config = dict(
    d_model=384,
    d_mlp=1536,
    rope_base=77200.0,
    init_std_down=0.00971,
    decay_fraction=0.836,
    final_lr_fraction=0.0,
    batch_tokens=[65536, 131072, 262144],
)
Each number is 128 + 32 x the weight over its row's rms, rounded and kept within 0 to 255. Layers, rows and columns count from 0. Numbers have three digits each. The size before them is the row's rms in percent of the matrix's.

# layer 8 MLP up, 1536x384, rms 0.163, rows 1530-1535, columns 288-383
098:150144092071108149107136163231160131175132118163084109084133182157092075126121166120153148179160099100110136102146117146134089153148104176139149113141119100133070134118142092086161138116176153134052143134107078077162133148112114178115084105133173091158121149120105059223124150039062166102
098:108127171109132141116098156179130154111134086153127151141178107117172154119158143139143161109044107059140173105116070150135099125165093155072169166175095112111154071118116116156075117084143131184126113110171159124115086106117117083088104122147036122087140074127168134161113173113152159195
119:127074127106082058095056190135167105149148089120154138133105085133141142101135152148128151082169131135064132129122110091112145140105123073040176133102065137112181096144114156142094077127138110145174092084048109137109130110117126125058133142119096109128163106189174121141120085114138073172
113:138152098150084086173118161186024152152117144080185127111135137093138132105119171117148104087198075163119110108120125155111092109109117153090119118134138077150112135150156140144151136158114110159100211133092147160117163177216121114135106114156082090159110124092152056197114133164112123150
110:139123105137106171088175162155092153175144160089112212115125108103163111083120138120110118074140106169116145084079064119119144106104143126131128104144127146145150168126156159138143079064158113195160092142130103186069151131148135125126112119157180063053208134104099138199133116133156115134
118:110109164076131083136119148007103124141129094142194108071126126157077154073108185098103171134154108126180090107132087110181059164122165177128124103161118131095104139137150114113114101130153136155168114184110022131105139153156112171120095147119093144110107154133172105108101161175155093110
# layer 8 MLP down (transposed), 1536x384, rms 0.0403, rows 1530-1535, columns 288-383
097:110108146123157160142132126116065117101097111139123157147111143130101115083137174137128126167090155110144092136140111110148098170154185168161079137126104154138134171107117087125110205137111134150101078176155123113087148161142175120132124069089092118143187160099136161065178115121149194123
098:153146124165089084096105149145074110112119172106120161191131106182162161108087115140159131146068164144166144127131151148124117076152106082148155138180106077147167139174133139091179108123152153115134143102151162132128116124144131125105095121141059149111105094163112141177132109185152132146
125:137149154082101140051100149058175151133092157071120119109119189184066052147094135194151212125099124163073125149149153100161101113105137125190162186152179113137153113118109141191164059137181120128115164148120124100156104133143152116074116111181162109120162142141115116091162118107143116119
116:106183170089148132150168080168111118168092140128137099100097140094171227154137125113148111130119158113160130116136112138125117080121100158144120145107140097100134174095120179203129084114154097173150119148131093213078120149107160127147071144109143078066115153156166111131141053097158157094
100:083064109126103087163138104115106134125120163090148198207135115092107152163147121081086154094162171181106150135125113140126153100093090137126117133134161110086134116106109196145150126082165133175150139129104144137100150121115142049121136129134116137119191126067145105123159110074185105107
115:120135122147132110128107108088100084095120144140059120119203078151152133139150154105154083129087078104154100122106106179170106103130141205092141069114143117142101138128151135109117092141032133169152127139111154110138107135120154111092123130166162129144120085156179087092134092141177105059